Part of a small language model's weights: MLP 448 GeGLU, a variant of Muon for these matrices.
Each number is 128 + 24 x the weight over its row's rms, rounded and kept within 0 to 255. Layers, rows and columns count from 0. Numbers have three digits each. The size before them is the row's rms in percent of the matrix's.

# layer 2 MLP up, 448x160, rms 0.21, rows 173-345, columns 0-79
104:118137149119143128137126131164118112122139155171137091126139090127142126114159120123158115178105114120107134145148159156137090105130097099067096113109102126116114107080087129078109122140150161112138155155126153086170119110122142129139126105
103:136126130123162118141114113159116112124110098149101108119135117152112139159091177088139170094121101071113156141149161112159138115165150153107145123121184109128125097132161109096121157134105128126141108117129151128097092113129136172108093135
103:127146156121156086114120064175084114160134125147135119089144097148114155140066119127120097141145084150065119153129123077085143114119100124132108112132120104105142118152125158117149107116136119122109079126093163136117139121152171123143116147
091:137124129097134118162146115124136131165129131122115124148133129097088141099135172101169134117071090140140146100148138157154125112112139103191128094129148103174146121147157113134130138136154146121090104096121170136133105142127142155176166136
097:147125126136127106090126129100100108107143138126141139180111149125161107096115175149160087126135115138150120127147115163135166139120133113104124124097114124106109180103137071114141119114158134130152137098137128129142141150107115098102112138
097:156118127101119162111088139126123136153127094135104116102125142115137112099083139083120091082134136123115181107139140103114129073117126107102104179104125095122147125171130161107113116140090130132084093129109158144142165176104139115085099120
097:163148114098132079143174130102112135148107148149112159160132102106158116095134116138166112164119137134099080092106129049153092135060123120121103128090173183121140118129121152119121143122137134128123131159090124119115146155160108093152101134
101:156116135153110163136135106103111104107160112139131121153157116126117143130142155129114136120157144133106077133098107151071150139109179137091155151118151098145123109169126120117088132128111131128156136076167132128074126120175131103145127094
109:151172093132163177112097144149127109132142123089117156137155113132112133114166140112067146128143126181130126137103139149121125113132166129174134120148106114145139108130099112104107133095149147120078094124095147174174151150170127162094154105
101:157091134137137103137115133152138175110125149152132148120138156104138084141132164143089161156091130115167125144126135106143154124148138123137127127099121077132130101169091078175136128160089106122091070134122161161111151120137113139097150168
097:098127103153097066144145145144152125114082105119134117127137148128100143108104134155136076125097130139130112143130147093140170093165085160101109166078140144115123117134093096158103114128143110122132111154109147133095145115171111096171133128
100:114116151136118093118161138123126094113136153136168092109103210120087156151168126154127104140135149116117130166125133132080131156124109168120103127081144151108108143092155082143115097144135125108132153138143118137131144088126130133096104146
105:150089106111082101111158140132085126126126140136150144134132147121146155128137120119159107107102114137188142155143116136141101107096150111084123134135099137192108150091147151137115148156097116121083119139129167164124139129161091131144146122
092:115126115124156139151144108131157125150143145117125092081125126102118108136122122183140153132125115103097159128141139121148145100127122137166117123173148117188112096145079125139122129141109115101134106120153124166106163163082122127155114129
093:118096098136107120089092095124154121159176143123105140158109153117138124130108103157173160144179132143125106147143114115151134074167166105139135110170144119090095134101147134090167168124114117116102117095107114149135108158166097111112141150
097:105144126160076155099101104150098129120178153138133166164098145152173140127134161171157144122098097104083126127109135132125147104160151131152140092130114135132128067114133141122104100158107108125145119144140109191083148131153112095115118157
099:059142160102110106138130125087129132110180098082116141124170154110149131170187123163120123147117143161142152120152130118146114147148122125099140139127124133145141129113142130113123143122145153157146158103119149127126109145139170115132167158
093:072138159117120144117171115131105156134171132104141114100149170156143135130162107123099149120171127125139140093134144135083109128107160121146147125086125130140137101095137128122106169111102149122159108151081067105092123114107154117129138123
106:126118120121109132098120092120137130136126132151184159167116144114133113110088102147118103125109136136168150099098099212103097125117160160123143114140155135116159126166145101153191148155092127149157112121121138153142158148155083137164147169
105:186099103119089157099089134123190123159122133135117122106145177123121125082094148113156157117107116139175125135105126131149097125119142119128139108081110165115079149146084106135193135166163147130116121154111136100152098166101109155111140110
095:114132099107129122119104126097109081150136116127098144116143152113153145124155162132103094158142143100110141111094128116152122151103137152135141087096152154093172103148126126148137141170144122125114149123144086141107155133145140130118112124
096:132138121146138143167166145120176122106172123135120150129128147111106150136079135101110150092162117130125138080109148148161102105091148121126091135102110173107140080137107120143089156140132091100113112135129112136105106054099080169143121158
106:134107145142161147183112103153120167117156145107108134135148130162127134180116128127165119154139105147141147118108143102124151158167141112106142079155120118145112145072166146135101077122115094157093146100138125079155127146114139112107106118
106:121113125111127141119072119126128163119133111162137130138184108096112132159153147165168141101110142148162161178159133121121111140150082150134138096102083099113122138189177110131126092162106143153118118147162135077128072130139082130109126139
093:154058141155166140132128108120127124087101117139126133126130151147132114156092130124087156116135123152144120112097115154101069119134182089117128124169167088134120164114136117175160116131127138164136093147100144132160131120119133125123104133
097:124083124163141117111126167120121140126109150139125142143119090175104119124143154161148140158121101099145162121121103100130060146127127109126131118133143096095079096134167116102063189114128145138158121061139135157130109152136139138128120150
099:155163168138152147099152119090167128132163144120082147164139129128128143093144150154122122120116173144115137122104137084137110158124159105156119135194107148141120141122107147127147110165140116107114146126092116139141135118122139092147134150
098:102150121179148136114119121140142140063131150177140129086122147137145175161109119146098124097101124127109151184096133107125127150105106137098117142180143136173078122109176112143131133103116075139131129131130117126088167138150137103174170127
100:152161121139140150140148125148106126098119131088139151157130114155137136110144155147110130156138135101113145105144092104138116120140117123138150128162100067148123153111131099132123058099128153122073165127132125135114177118092131161171124135
105:140121125149148123134120147143108163097141076101137114097103102092125165088172119128139130142128094136120140098145125133085089092119144109141135094137146140129107140086136119140110115138088107106143110078153165150126167110118122143131141126
093:136140166148146150138153156138157116125093138135119128113126107163183166118091146143142129155127110084124129144116105094104092166149097116127124154170123130106131142109143154144151148122131137168081091113112129141125147117132139135098133164
103:142120132143129143097113099149146143150122127115179125132134140148141090101121170102130123103128163152115110135143165158193142150158175119132100157125105117119138114115141107155086141143125145108153089099087138114113104141104131129111108173
100:162162091097129085125117183134101159100175102119147130207139131102129148112119114149126137160166131113118153129150145132152094108147141118150115099163104148139124110114114138110123154116128160126129117114145115142100100096113136175125107140
100:142127130133112138123162117107144121107154129095143135146109084121138149114129088154132165167132122145164137144153185098118107086127180156096143146140127123073123133097116140153178112117125115126133179119133162118128098103143138102160120148
111:128065107129148114117143126144159178112138105097160164117155137154119153122165110121105129102116138112111130099141114186103155189107175132113198125129110157144117107142146095143131120147106098131107150137124091155116146134093125153106134098
095:166101118146150100127139125159133134087131122115127112132134100150096157123139150117104161157086135148154093148155156128142169116177135126104152118192099162143121117105150154135105153133180172141156119162162155134154141142072137137100146145
103:159169142146120193110128087108136114083107139125149100155125122108116118132104138128098128102123102149121119137151113119144161116131119139123120141144158093156113116159169145090088139189146121165163117149117152130092110145160117113155106098
102:108121124130162114095157113148102139149145114141117116154147136136121144113143195095092136155124119115155124133143124108096154135101164143114116061135123122108130131140125131163090127104135163146134155115155100133104063095125110126102127088
097:116167120125110141157080075121109095123122114126179143111139135129126098131148161114168103131149143139124117095160169105105098148131141132128154099112126143139106133116140065126112141180115089084156147126171137129164149093140120105172096128
102:104132140107147143120157128136143146093133115111123124110172125141100171158133112108163160129101175099145091157143088117181117120137147108103091081155122157122141150107122148098134131109146099126141115107163120108140112079111157086137157099
106:140118129136117131168132131182075109138159129133138079133131145117132143129118111142131118136180138110117097191072138161124105157124114141152129157146125177141145118134101128149113131169112097118139086122098137143102100127135116127139162104
095:135158133107141130184155112111094197101071147131121142145148125096121129153109132153159183133143193156108155112138135129108130163143117118133115136097109136138153159108126087131112119121165145124151144155106129117102139100123117097131104153
108:137127119100109150083127148102120148092123125099142121175136179169144093111141122153129119103089136121111157154163138141133121158138099130091093154113147099132111159148085153103140131107105125112125121152115147075162141124144135146143151153
098:119068102085114123138117141112154115123090112138158127114171104129131129108098131157139100121161153086122133151131139159111105135132142119123149150161120138129128132164109110139117136107119112141129122116128098129128100127145109118087157098
098:184088103126099127157165123161145108123108161150122137152182140156137109148063156119116164095173087144153162080143133120133093092127118144138104136127139125115128089114116139131148090149146138134136139087120146139116132100109103133157114104
086:151137129116115153116134150128136147128127159151161140109126155155132081146146166147127147124151132101133136084130135121131125115123172095170138095122048072112132148117105159132092138142100123153163152165136142141102162143156115120138116129
098:086147109109108117142127096136131096161117114133139116166114130121085127132138085162125090102127111118129130110162176187096122186128110113150159176132147137158114115144123127112133143104132114131127101139125087115110079132158166135124128152
100:134094125125131139108120097093113175136101127116118111130152107123134150080161117162168102107112118122164138135077110150137097140079133094131128146117142143112181086104128132153131128131141108148148133131110165105145118129135167131095110093
098:078130108138152114128113094105129146171126103109143142111103101123146106134103120104143134168095100130146120098117126129115096094103133159103125134127173140109125146107133101127126138153138140107156116128161152151165112108153184147152105094
097:100090154116123107089146125098145151123089132171100140114117143125140166155109141108110169137118119130110101114132124162122184135129135167125167139162135132138109122131103101126148157159094112142115127116119149141070085091150106089118129075
100:109126126122162139143080151155122141164112144125144144146195112105143114116185100086123110163132156064172115132111098143148134131167128141106152113109108158178114139106172157133107104118129069146133138178123100144130154138114111146136148140
099:114142122138131102100136154161157154146111176102167139149192149116106119139117169094148171108109118161117087132141122058126091191142147125076124130131153166139137115123129159139131129170138121137120152139162111139152138070148086095149134141
096:117143149116132104128081114143141140150173127104114116143115163104158122126111109100128104139111108175136150145085132100108113156105103154108088166118132153121158147158152081138165110134166132160121097148164136135111107150136108156150147153
102:148118164120172152151147104148086137118154125166125116140177144156079148187155155145114158180103165136131158144121157111124149150083122152145092161115139098112129135135129122150149132135109119128101125112128148124081137149163149145155101168
096:164116102091120130112109144170131147145086147101131107093109124107160108115166130092144076099122142107108071129138134150128125171157123141158114129160117120103105122112095149113086113132127122158111140136129104148152086103126096122136077106
098:094112145121126125117118112163139125141185120089153136121162157088169129130163107111129163101151136134098148166129150137091122155116106079150109141143135134136159138095080172094135110162118121111097137110138108131096134150102127126141141160
099:097120107127153112082117156121101107107155142129104127146112115130126147150125131104132131163091174173148134142123108126104083085125142111106126113152118116098090136149136083120128146153112107155130130154160118145126148120141138114157134142
096:123172139105139148131103161133097177135153100133152135125150151145069120136155151091081136130102130116100146145153164092151146152089137144166139093126147151086122170119153175136145101095144122122144133127114128125156118134137103127104095177
101:135126073153133116099133144144129100141119108173086132121141117119105151093116157124178080110137148135151152100084122168146105110127101127118126158122095086121130159113115125167172097131142134082113190109099144126123143146157108148115147152
099:112104192113173142130121136156113179150119096137155107146157131160090113163144095113154159103137156113160161085128132152103150121144110117141107129132124128134142183146159126107107079092120104130127161113122106108134143128160118145080115141
103:150111150105125096140126093144196151163130095120148123159154142162126097132115133148128132123126121151151143078084115104147137133118149133146089114110142105134118123130138098115147147149156112201119109107140105148151154113113136127121153174
093:145113123105145122148141130121121171144129126143105160083127092116135118150104132098104127090134108129111119118159094116144133117133110097158131111113133136093116129149122094096172095155164118090100143101171142125190141123099127099160084100
101:161113139084118098137108110112158155142139108133123128156161148147164142144141102116137166151128124090183146148152135108160127096105141161190174144157095111170169135140153089128151128110107156138111106110135130104118129092122121114104136129
104:079120120091107109123130124147156128134135136109135098168101140121121073081121123107094128099185195134159154143156165134136139167131104109139132131151099124144109170121163124131139160125119164110104187102094135147065154146125093110150143148
113:154119124151139144122142114126118104132133121097117150134160112105109096122108113092097108121112100150143115120114173113137138108135176120166116124095159181160120138156135123197153137139084127119106139145099114110129163143136121156091107149
096:130119109137130082085145131113077141177129095117162115085137123117180094132150100166144136103123138141161123098113173104112136112099121151128157117145134124112204109117159120150166118125174133139134124125108110135140108105133075117135132149
104:084151126115121110164118107139115156103143125110114056129088104147111103149122141109104139114145138120126137139090132132107096136114132155120169106158117118102165140170117100137105089108131132070132155159148111150094135143130137056117116100
101:148120121138134110149154176134146143159111106120152112147094126131086074132148103106138147130145120116126133077130093111131118121101124116088101092106131137078168125156128135112115116119147116111152089132107145114149133139132123089137130191
099:151133109157104140144130142128105162148125155109142071134119132168097109109159107112105156127186099089125142113087120101107095131134093094134098129157127123161079154115172116119176149122115131131177131087138123149132146135091107113114127122
088:139101130130152145123126083170197185174124158090073137103144142160157161146090117106092174135111147136091104121149114110106142152149130141157143160146141122112177131154122107128122139146120161154091113160140143130117123164095129173105120090
098:157119134136122118169104160159133135093169126166115110092114145134141120127138139147113148135107137135174156098150117146158107116104141118175134142131087092116128156158129106130153142109129066117142136122146144152091149145138116119162122101
094:125132088121144105117122140077110137147093171176127145139132101132166120157098143142112102148076097067109130106118127113154144125095125133132142102102107139111105166130108111134146111125131143095104151171118152124143168114162104166136125140
100:124128087131136105137137134133145134130117125149116111124156138120097080160187165170084116087151106166144151150127125098122108135131138147113107128115124115126146156157143141122138156149096137122103150124124122144121167076107143125076128138
102:110117131089135144094141149132152110122175139108103131122092115159121118109090156098169094190150150117165127104144140119127120126121160094149102130124130101117124157114146159106157141124118137119174136118165078092122147130136126177110166118
114:120171128140126123120143107115104165114145100147141137139078142133119136143143128142151092145111159162133164134111152153119155127122116090139108120180107097130129100169157108105140092138157122149116127134122147140096103154097108102120135126
098:132158140121110122136108149133117079093116130167132096139144156104146123146141121155127146077135136121127120103168150111166070126128120150105155177138133109149139173126099137141149167114130164159147157140101186141120167138129101157110119111
100:121143138091137122100124152130074120149114115130174091164138160059133136107121137104154095127151100178135134141102125062075141124114156173108127111152109099131138085128103149083141094114141144120133121109119151158104171126161149127095151124
095:124132116157152140116195140079144100144145121101132128069123099120187126169125140136161119147103155135118123124115117146146161153091135161129130119123140104108114131132117173129132154131116118163085127121113133156082153121140138124089101143
105:158136113120124139119164084110090088122115130186132141152116133132110121111084129139066127171164104160156156131137124113116130161126149074096128105088172139147106099154146145131141132110159158131150107116139092098128117122124125130105101138
097:133152158137144157122145098150128149116142108141137129133137132140125112122103114157119116081148085120107099113159217149095147127153081171108123157116083161111123152134122133120122094118127151142113137105155120140111127194133186115143142108
093:079121133090188116103159133141141115091129155093142144149147131160130159162128104110102118140096074126141152181109173130118122123131123155094146156134135139131147089093153153106119072122087089151128145136148096133107113130118153111157123125
087:121144135139159147147122150112128116141155142132133174163154136090111122116126105110136127182113085167134127129112129121132134117097139105144112127137165154109168117135124127089143123152078092117131137111138109130135117113130120121149123179
091:142107133111095107121145091157195159120123160135122096123135125133113138127132113152176148118140126116147134149126127112124101121153110108096147104135067159089090141142123157118112137088123152114108159154136119127133128111177155126160161090
093:142089172119106101142110107080196115136173111142115103085148123120079156124148125118110143092125117096131126152135153172114156099120137183102142114137112138086102143135111120145113158156119100152127082112142166141139130111112131143137137117
100:117148152117149084130135130106098151056138150097121126115117152132108112151128114129183122154125111187118131142090080168141129124115140126118128147148116122142081126129136125090125117142149110150114103108129161140138134137101116130087177168
102:127138108104189149151112118078123147173091127131134142108176108109164088090082103115118144125135111119116157145118129107092128146113143099185100134132132165175112137117127133167148154136071110141122089142107158145113138169117100127116159140
106:132118138082106138123162132080096105169160134143163117125128164150112098113127102180142100120137146132132144128096172112117118148147114160111080104110135178147162121113125129114102172140071130106137115153107159145110137093123176100106132109
096:125180116125161093122132154128135086117112153127140152139128105160146120123079123129136111108107140144142187156102111163107099102139182130138100099120153105144103102125121144137133148139112098154141111112181123167123097164138162122099138120
108:110107135186157104122129144119158089158161113144128134127165127167115134164104110137121139166158159100131123145102101153065149117098143142147098097140140168138148103126142144104124135172125152136129128131144127161113113111148118174142133160
098:101094123148159134078142135132125151142103118160089116126100109141132128125148134094133109137116141129156140088123145143136112127091121102129128144126152191120063093160134134141107191106154103158117160124144093112118117152128091159148167087
095:101139130075119131135154157107136158140118102152134164138119128126102135091134152101101114156103115199130144114145162106143115121116112105130138129126161144179110128157134148086155099115129129178116105136142104153101165122117122186159155152
106:125130153132099118118091123141138151140124084134140127094146145073111126086124141088123137159125124091123134182143123114144108065141118158134148158142110138161131124174141113102111108147125131154122131147116180110141115130180148103099125076
104:096142120133095149092120148141152155137165139142099107134131116152154131138125108136131137153128134136158131129091153146094154126134170134100165087143102138126137154110157152143110104138085102151152139158174117150105150119150180128131135114
090:195081139062110086148138079113101133125160129149115115144147097113144109124110146135102152070106110123144119124150128136120140085119120145121099101120136133142136141116141086108135183117103151124156108123107124098115111080137151141107112135
101:124161094108116136137100142110168118144106160182145120125157158133153120072139191132087126099082135151124136107129128096100130151127121197121096076133129134173141116130137115124126128113116149116097143154120166122120105139118108126157128141
092:114124100082108161170154146149126139135119165136133141157150126112171111194124145170136122089164083112135135131072110135128121142125099146104124160143110127144163168166097103145155089143162125129142122107077086120135138117194174148120124132
110:091120116111125096094116158107145120091162121136141123109126134115118112134169120126141139120114162107083144151107093102115143125136108121114108125151164114119139162154065163138092119122138121159136112152092106090090105145128140108106184114
097:159129142156136112126159123076159127131126089131121123106130124128138120129141075124164121109144149129114125121148102121158136120127165099110112114152094135148086082164112100143096110121142173076115130107072145094109127132106161134167100104
098:151113128118112097119138140127126115079152134096131120099112082163125108095151123134131109142106101160116118126112106160116124125121080124130096074145098149113149136174111130124129090148113096129179144114164165146149124102145126173121105145
097:129159109133152131147134098114130073120111157166161173110083089145138114114114118136104088138079098150137132149107126150086147113129124165123077104111150118112128121125140086106125123133149139147116147136091105133135102134146126129126123132
098:086169158106083120122158123163109101136102193146120101170126162120126086113162153094104122089084132166121123144111143152149122151168101142123121164139119147120143130140132115106094105116146129112127126164116127122132112163144153190145129116
120:146133148148095163168175102129102116138125104119134147127113138136117110088118125135103098111124074109169115125089150093150113166166096125147125134139084120115146143133117144134161126129135186138156110121126140182104129161149142130121127154
092:126154112157106172138136140141121121122142144124131136159124153090111123118118123148162116120152093157101092126094144160129115138120122117122136075121115110119130139118156103155115127122127154103168112179136127102115119116149117123120089145
094:089121149122101121124109093115141115121124136115126125133082148112133129148115104109130121158113112105147170095138156114143122101114096115162100176120158164132106100141144130126147129122088122144151110141151139088126144146086102121145091130
101:104105159125084126092125123084108137099116165168120126143103097116156123152121096131102152106108121102139090200145134134126147136154128134118145132149113133118083143096136092150114161123134112112125151166147095113149099102143130106153107135
102:140156162159119100160105117127131133131104091100112100137149154109131062094115122111103092140124138113130147136155155118140165173150108098119138175139139120198123105150117134123110134154130156159166122146099122098104105150113070118105143122
098:100132120104148137099094103155128166078109103129141100144124163165146141108108126137121158106106123111125137120144149167125121164135133142094114124142121100177121101112094099178133138131163135109117124103156101110101122101114115164127149190
095:140163133160110160078101120153133122139108163120180108099151163083122127078132143088152124153136133128127103172129111162132169145107104117129088151094067162115119121115151135118106131131157126095118138126139133110130112150131100159126131169
100:107153167132121115152111144148188125124115099084167088097121152073107108120123107103163099135123115150122113145133136139142102100128120121148116121169141156133136104130115121148116144139127123159150117159143181102136104152077121134116103153
093:118150074123128114157118161113118151172115173163131121138128129108153110127151120107092080108100117122163090123119110141122140135148113151126125124140133183129092140137138136125098111124109109133096141163122153166110094143123119114154179115
100:152165144158116153092130119099143132166139130145136115114089108139179126106145104161096089168139153134109111127136116121108173193117129112117171112102139131135161094118110125120146113135122078086151123143151096121128113146146072148111127148
098:093114137128097112105134122109093137185159096105124105120135135125118177156163112137127138102096132146093091110087119136107107152104106085157125157136133136103151118103114126143129194149087117162133123128087123101104119137119099124121125126
093:105099117131152083124131153123117171146124129118084102117185140126104105173092124093165062138106142128154160139125156121106143068139116126151135172118113120102117131158143160149096106124140106113108138127113109118107063134132102159102116143
104:128129129138131137139151125117133124097174075105145129166137115128149080130112105156129113156098149150150133089171123108166106114134114092177150114122118150093099133111143108137147122130160098116149134144152122119113155152138152157097115155
093:131149135115117134145114127098172146148091130119138109146124160141131162115093144100119177111095141101115097149135136128132114108128145120095145132123120139138110135145107149110071132108152142132125144134146107095114097081133116128148156130
096:151131141112121107119159078188112097109155126121116134136141127118123119179128125149162168154140082118120127161153118126135088132157116122120135150084127116154122101094087133149129135125114129140105105111121104114115156107158134133151136174
097:118103120133154107177087109124106161115104099129126165141103131147124144127145155085109160135158122147139135143101152104162135112142153130160163125092140097109120108153145098147104122125114135140109128127117101075122149141094141126124130111
098:174127114103101139146107128097131139109158137122125109136140134158138140144148117117137175060112145150111161166126094149101108113108137127125157097170122128113121094137117142184124161154105138166132124134139127170114109125157135149121136103
094:131172158094115105120162145075145105140121112132123092144136165129111125097088114147124128091097145118144107146126093126142122171109123105150112115123163155143102104129121109159104162096117159087156145080118110146134125115161167147098121133
089:131113117127115162136127116145128112113126117116154114145144131131134121109132119135149117125133170125149091116110135146141118155140102182104161146091160143112139159096164112064102120149171132092121187126173120152131116134107102160151124133
101:096150117119131114125118137154152170134100128098154127116118150117108088115151109091135154103143131170165148109108112106131122144144077140122130101121116165130099113130116156110113102158169130116144123127103090084119159131148128138127112177
091:163102104135128163097118109118086107128099143132101124136167140123149149109126114136121118114100159149119137131134120137120112130144156148157130128130111090110125163113124110153100147137142058121162114126127120146135148150199095124095169116
102:134170169109101132160170132106120123099157109168099101123155159088110107148089108159080110109177184104146111115083146143143067159115118107132146170152146159117107138083147175073129138121132109119150107110116106106129131112138153143099103133
103:126156110149099144108100116163075129120120133047116151123139122150114107128119098149104105136111122147144124173124157166171107168091137176115142136142085123135109158137094074124077127120117134106137125136117162117102089151118160124135117162
104:115094119139113126147148167111145136095112098114146075126130102135129135107144153131157142138116156108062142129170110106155097101155143178098127120123143154123117078150089110149125090100148135157077106128122139129126137178136109093122123122
101:157081152127099124120126154145145101111083143151167124133115128120128124101122151144124103093160164120169122118171162151086141161133135149157139159085125135142159121127138130128133130123157141138145111065190126119127176150157108144112121127
104:150143166089131161096107068165147148137135149132132112111112144148120111111121148095141116132091112134168063102121135099126192116121089182160119138117138142145102150136115124116084087107159137107146083110078098120141123146115171167148164153
098:118108139141190171130155113153153146146128145142125118165139129101126156129094146187146126142134121086098118143103096121132122165151130145112129103149082087137101115154106121140159087120095085122114151145113163098145165059090114118122137139
112:102155131128105137117148113170097116157092153139155116124157145123114131125126114158147119132133148165129096136099123150146130151126088167125166088129125114087109153135124128123139100155127143119142078157133125125153128113149132161120113120
105:117155129118093189131147105119092133108149140098080149141051162159152097116115099154156104104100178117117102113117158127151169125177128109131114154104110112104153083116097152094134132135125134138151115148101130111090121121159178151106164125
096:111134096161115120118098110087156113138151159155100118063132138131131119169161122123113117117106131138117091129101110081146079078099120114136127111137127111102120122148131123143099110104112126120123155162120155149139106099094137125109084137
095:127116179105164144097125158150121150150076111116132158122104133123111096151156117098099128142194180156164154127124167074108160124101117125118115142093110126157156105148085121136117133143170113111085138154153121139125101104140115151148081137
098:153143132088130107119111162092145084153130096191146115112106138128154086073146136136122121136142146145150109139148156095132135149155107112141154147097144099100159166131093154136142100136171098113085134146145113146148117117104124167120145170
106:119141121120126128183116168129103130114122154117072073112137130112101136103096109160105162074166141149136146094149125151135142199149089160090124133102107165124156138137118092143148116141122148095133126129129112135120102146150123117115164179
099:121139161154164101105135143094144119122109138135150134105114117105126119169166144119123153151118127087089132140148127099175121139148064154121132154091165141126096109090106172106089142141133145148093129141140116097139109104179142087122132151
095:114129094103071148104138117105131114141165090161182126140117120114131112127113114128130112117104159114083104068126124125139101101111193140105100103153141115122095150153126115119153147127128108096124132131137154154125108110092105144135082096
098:130132185139163149165133115156115123116171154100119109107147173165154110105095140174104115102090145090101171172145127125146112144180162132153103147101153126149135130158129179127106154131122131117125124137117106149106120116076112125120132138
106:155103126093101102108122165088158145174113098140137144117145125129110104113133121146143135118126124120118103154112132140160093095134144134130135179118073106138165155107134142107146089121111106152150127101113102091103127093173146111109103134
098:125135147125158126127097146156121136116128151156142136107119095084089123150163109137130157140142147072162095148099154133152140162115167146124137139149148161160120154100189137135155083132158130124094121145139101161145115151087135141126130138
094:166135107110096112136120126146083132114088139130181100113089109147097112118119117107136107166102100113119120114148158162138141119115135131112117124084141134157113133096154122179170166113156135126141135076107117094124122147115131110112146130
105:114090108129134139114109130134116130181117095106131125104148122149146115148123113146128158108076135148135160183114100101111148115155135066142127113087131162135152102140122122136120135159109114096117099174132146122101108089125093136135104155
102:128141092138158164082183129119114131133122159102124097111166132130115124152089134135091171151144094128128076119078122136096136128115154186151124126162101119126167131157143142132102161145124124133098151129122116168085148129128143106133108135
096:126072115135159111102123091107201093112136108125146144090147107129108153095086132131136121093154141145139140153104130118154136111114156106150118114137122111122117159145135109161146148145123150153097130144121158116135128131144125149125141161
100:169117111130128115146132133145132116149085127142111132117149119102147106146144113108110170109153157090121105152152157165157141181080156107124122143124164120101137122148126124116146123153140100146110131094125098113128119131131121114134105092
103:117058060129146134136111119118130128144152140087154186143159128143133150125153126171149148133170121136142165165141087085142140101154153113150154132143156131101155128120115132183145091111140110119117131109113122147136131060099142120146118151
104:143145096113136141117157155130100158139124131122155101116143158127071125113135122138123125106106133165150083155091110153137156093133161117149144098125126152148152127126125193146159079073134096169133186076096149153121119146113104149120134122
102:120118137090082120166102145095122080129109131106120160110112123158126156138180110107134127104150132145129126182109160077130168136094100177137126114126132112132110123166105131086121094108091128128115116125085129126120128108140154109122136154
092:174161166163139149149094096095081130121149148122131105093131142113159118112158119142131163087131130141117141111161148102137145083106151124137141130153076131087156138146133113148150155130085146121102087127084110110112147115139096161109117111
100:127151109116138099118123140141086151133148167095179136107106143107170128077142089106113093069089092128133106116100103120191141119132101152105104124123166104140099135115128092122115103165142091159151155144146144135121120109119110115100133113
105:123157134118109119146103122161105177140116143120138115126124149127085135162059133156133165140051142120131114133109113097177123099115109110159140166135134135154155114096128136110097144092134103140122121148113152091152126124166119151117075158
098:110120138160139126158098107134169174108130177136110130093092167109101143112121159159100129124119136088135127160126109126113110169154146120161137092124092146099124132128119109197102154152111112161104120090136123108113147143137099171125120141
101:119143145105131154110148144134091169147176125147106134122135108111129097128148129143074122115100121142133092173121127120138068117080095117070122104166148132106127134111183152090147146127107157106143153131155146141119117107112133133115110127
100:125150128135092138140187102143156124164107117135123133130130119125136111134171182105123176126140135115123094125095143126182085146140111099084103117154104115100140173125127153131096134129106151107125135111140129112143122145135139086164141086
100:145168152150142176135179083122135097086142113131159111128085157123151078105129154129151123122108115096146148112130104162116128116117114136089152115117145143101127094124118156131137116125135148099124105131156131138155120120103172147128108081
094:147142109096126152128125146144102154143138166130147119150141132140158117134131147126126149136126121124098136077170165124098127132138145094127121121161108169108157141088195069111124088099095132112119147113152130145150146126124148160092161168
093:126131104117120109203158121099124108160139130139139132087135114137066162129134136144150099132120100110073082085170124124153119123102123180166137164161112118128154156134121129095136134109135161120139133113089132113080147111080089157138123114
096:093146122126168159143133148073136101135151096122145131146132114119123111110121165114142158108187136130134135121094133141066176173127164091156173147112152158136158161085164135125111109104128117127113153118111155131130105134121125125134170103
099:144125104125086138150122102110141173143103102112119131104147115139113173169101146122125207112102125112085136171126107116096087168127108119112098120138127102144121112181150116138122100139128167130120121169132118148137126140136081078127103173
088:130077119118121101168137111139094133129134119086108074158113145161169132130132103146118122131129128114085143123142150125091124123090127099122142147110157169108080118118142120150119131141129130133137080104137090155099130098152140156138097124
097:161142180120147128114089072151112096137121151116167178134101124121111113148187094128170097110113083088106127104127142119132099134087118125112092141075127099107160155098096135139178129126083118129128138104121164148136151120133136130135123130
096:152087140141135130149157090166118127118165147107161050116122110132134108113132115119098104127131148131119196113158129145151128154106103149160158120145141155153144110134149118129124160137110130151123101095168157147119144152135085112126112132
098:113148153111117164123107115130122167108074102115160159131134098118126139129136131140126192141099153077139149095156115141160144096146107124170099114173123079094115144132127157110155093112149153159126119152109141128125124113150163136112132110
097:100138128070108146096117124143115147157129127128134127131087143092183053140133114112112151152136084127110128126116197133126131144086139118127157132131170122094113144125141141140167116113150147180128123120146107150124115130091118157136144102
103:121121107133105127125125114140109101143120129158114113113114125144124153091142082134169098125089091139049114140119149148109123076133182125170139133156110109139103113124099150133118121124129107142171104158122132129130146168097100109114115098
111:143096083128129110160157140089079112142145093111143162163106138122114111118107132121133111124150110125164153105126131136135128111121168142131103115089073133125082133109112105146111169094126165128158154114110126162147099171120157115127164169
104:115139123119119093117091140168145108108126147120109105096106106117126113123114124108117125102113104095117190115128151192136138127122166105109155176089098160119135097129139123150135123120118125062076114134132140118112115141097113145079124153
097:128141123144129155108135131075130124097144130080156081141111110158094137148160127109127095105145135100125104148097137120150145173133098154130114148087122159135126151153123133123090144109125096124122145118108117113182057147123116163148090143
100:167089118126103136173132104135097086139141127165121076126129156102122094122167120107129105127181118111149092132132113146117144110119088143114107163122144147167145109108105117140135125152164147114117106092136111107143105145124148134141118156
102:098144123157114127149138156085123101143103112155150132111093125149066114132174094154118140104080159122129096097116150086086119183103078132101117150094145126125179143130183100136126101111111124143138155145118174141122118139139080109140147139
096:134110136130137115147135149119096147133094132115098130164129169105101104082127167082094179145115120101128120109120121135107126130110148106160127108140159109107109158138129157075142138163152122142121097164108131091115094184152108113125091121
108:143124077131115130096143148146128143198160157139146097158172132165109097171121104086123052133095120131094141116117091140152112130119153118133090159144163166150118124155117135105080129136103106148113153127129116172111168161110111125155101178
108:122148164124120104118139076134113129119159128104118145134194149156134101122113140164130111171123155139137188138117133132115126168115137135112132179129116101151118162142158140115096176108121148141163119111145141126146133111103125144170146148
091:144165104156142135115142094151093113125136156082104100124101149125151127126123152097109099150119131126121111138107090155140106129132105116092085071131171155145123114104105118132097124143150135113147106107168093162146105151107123157124143086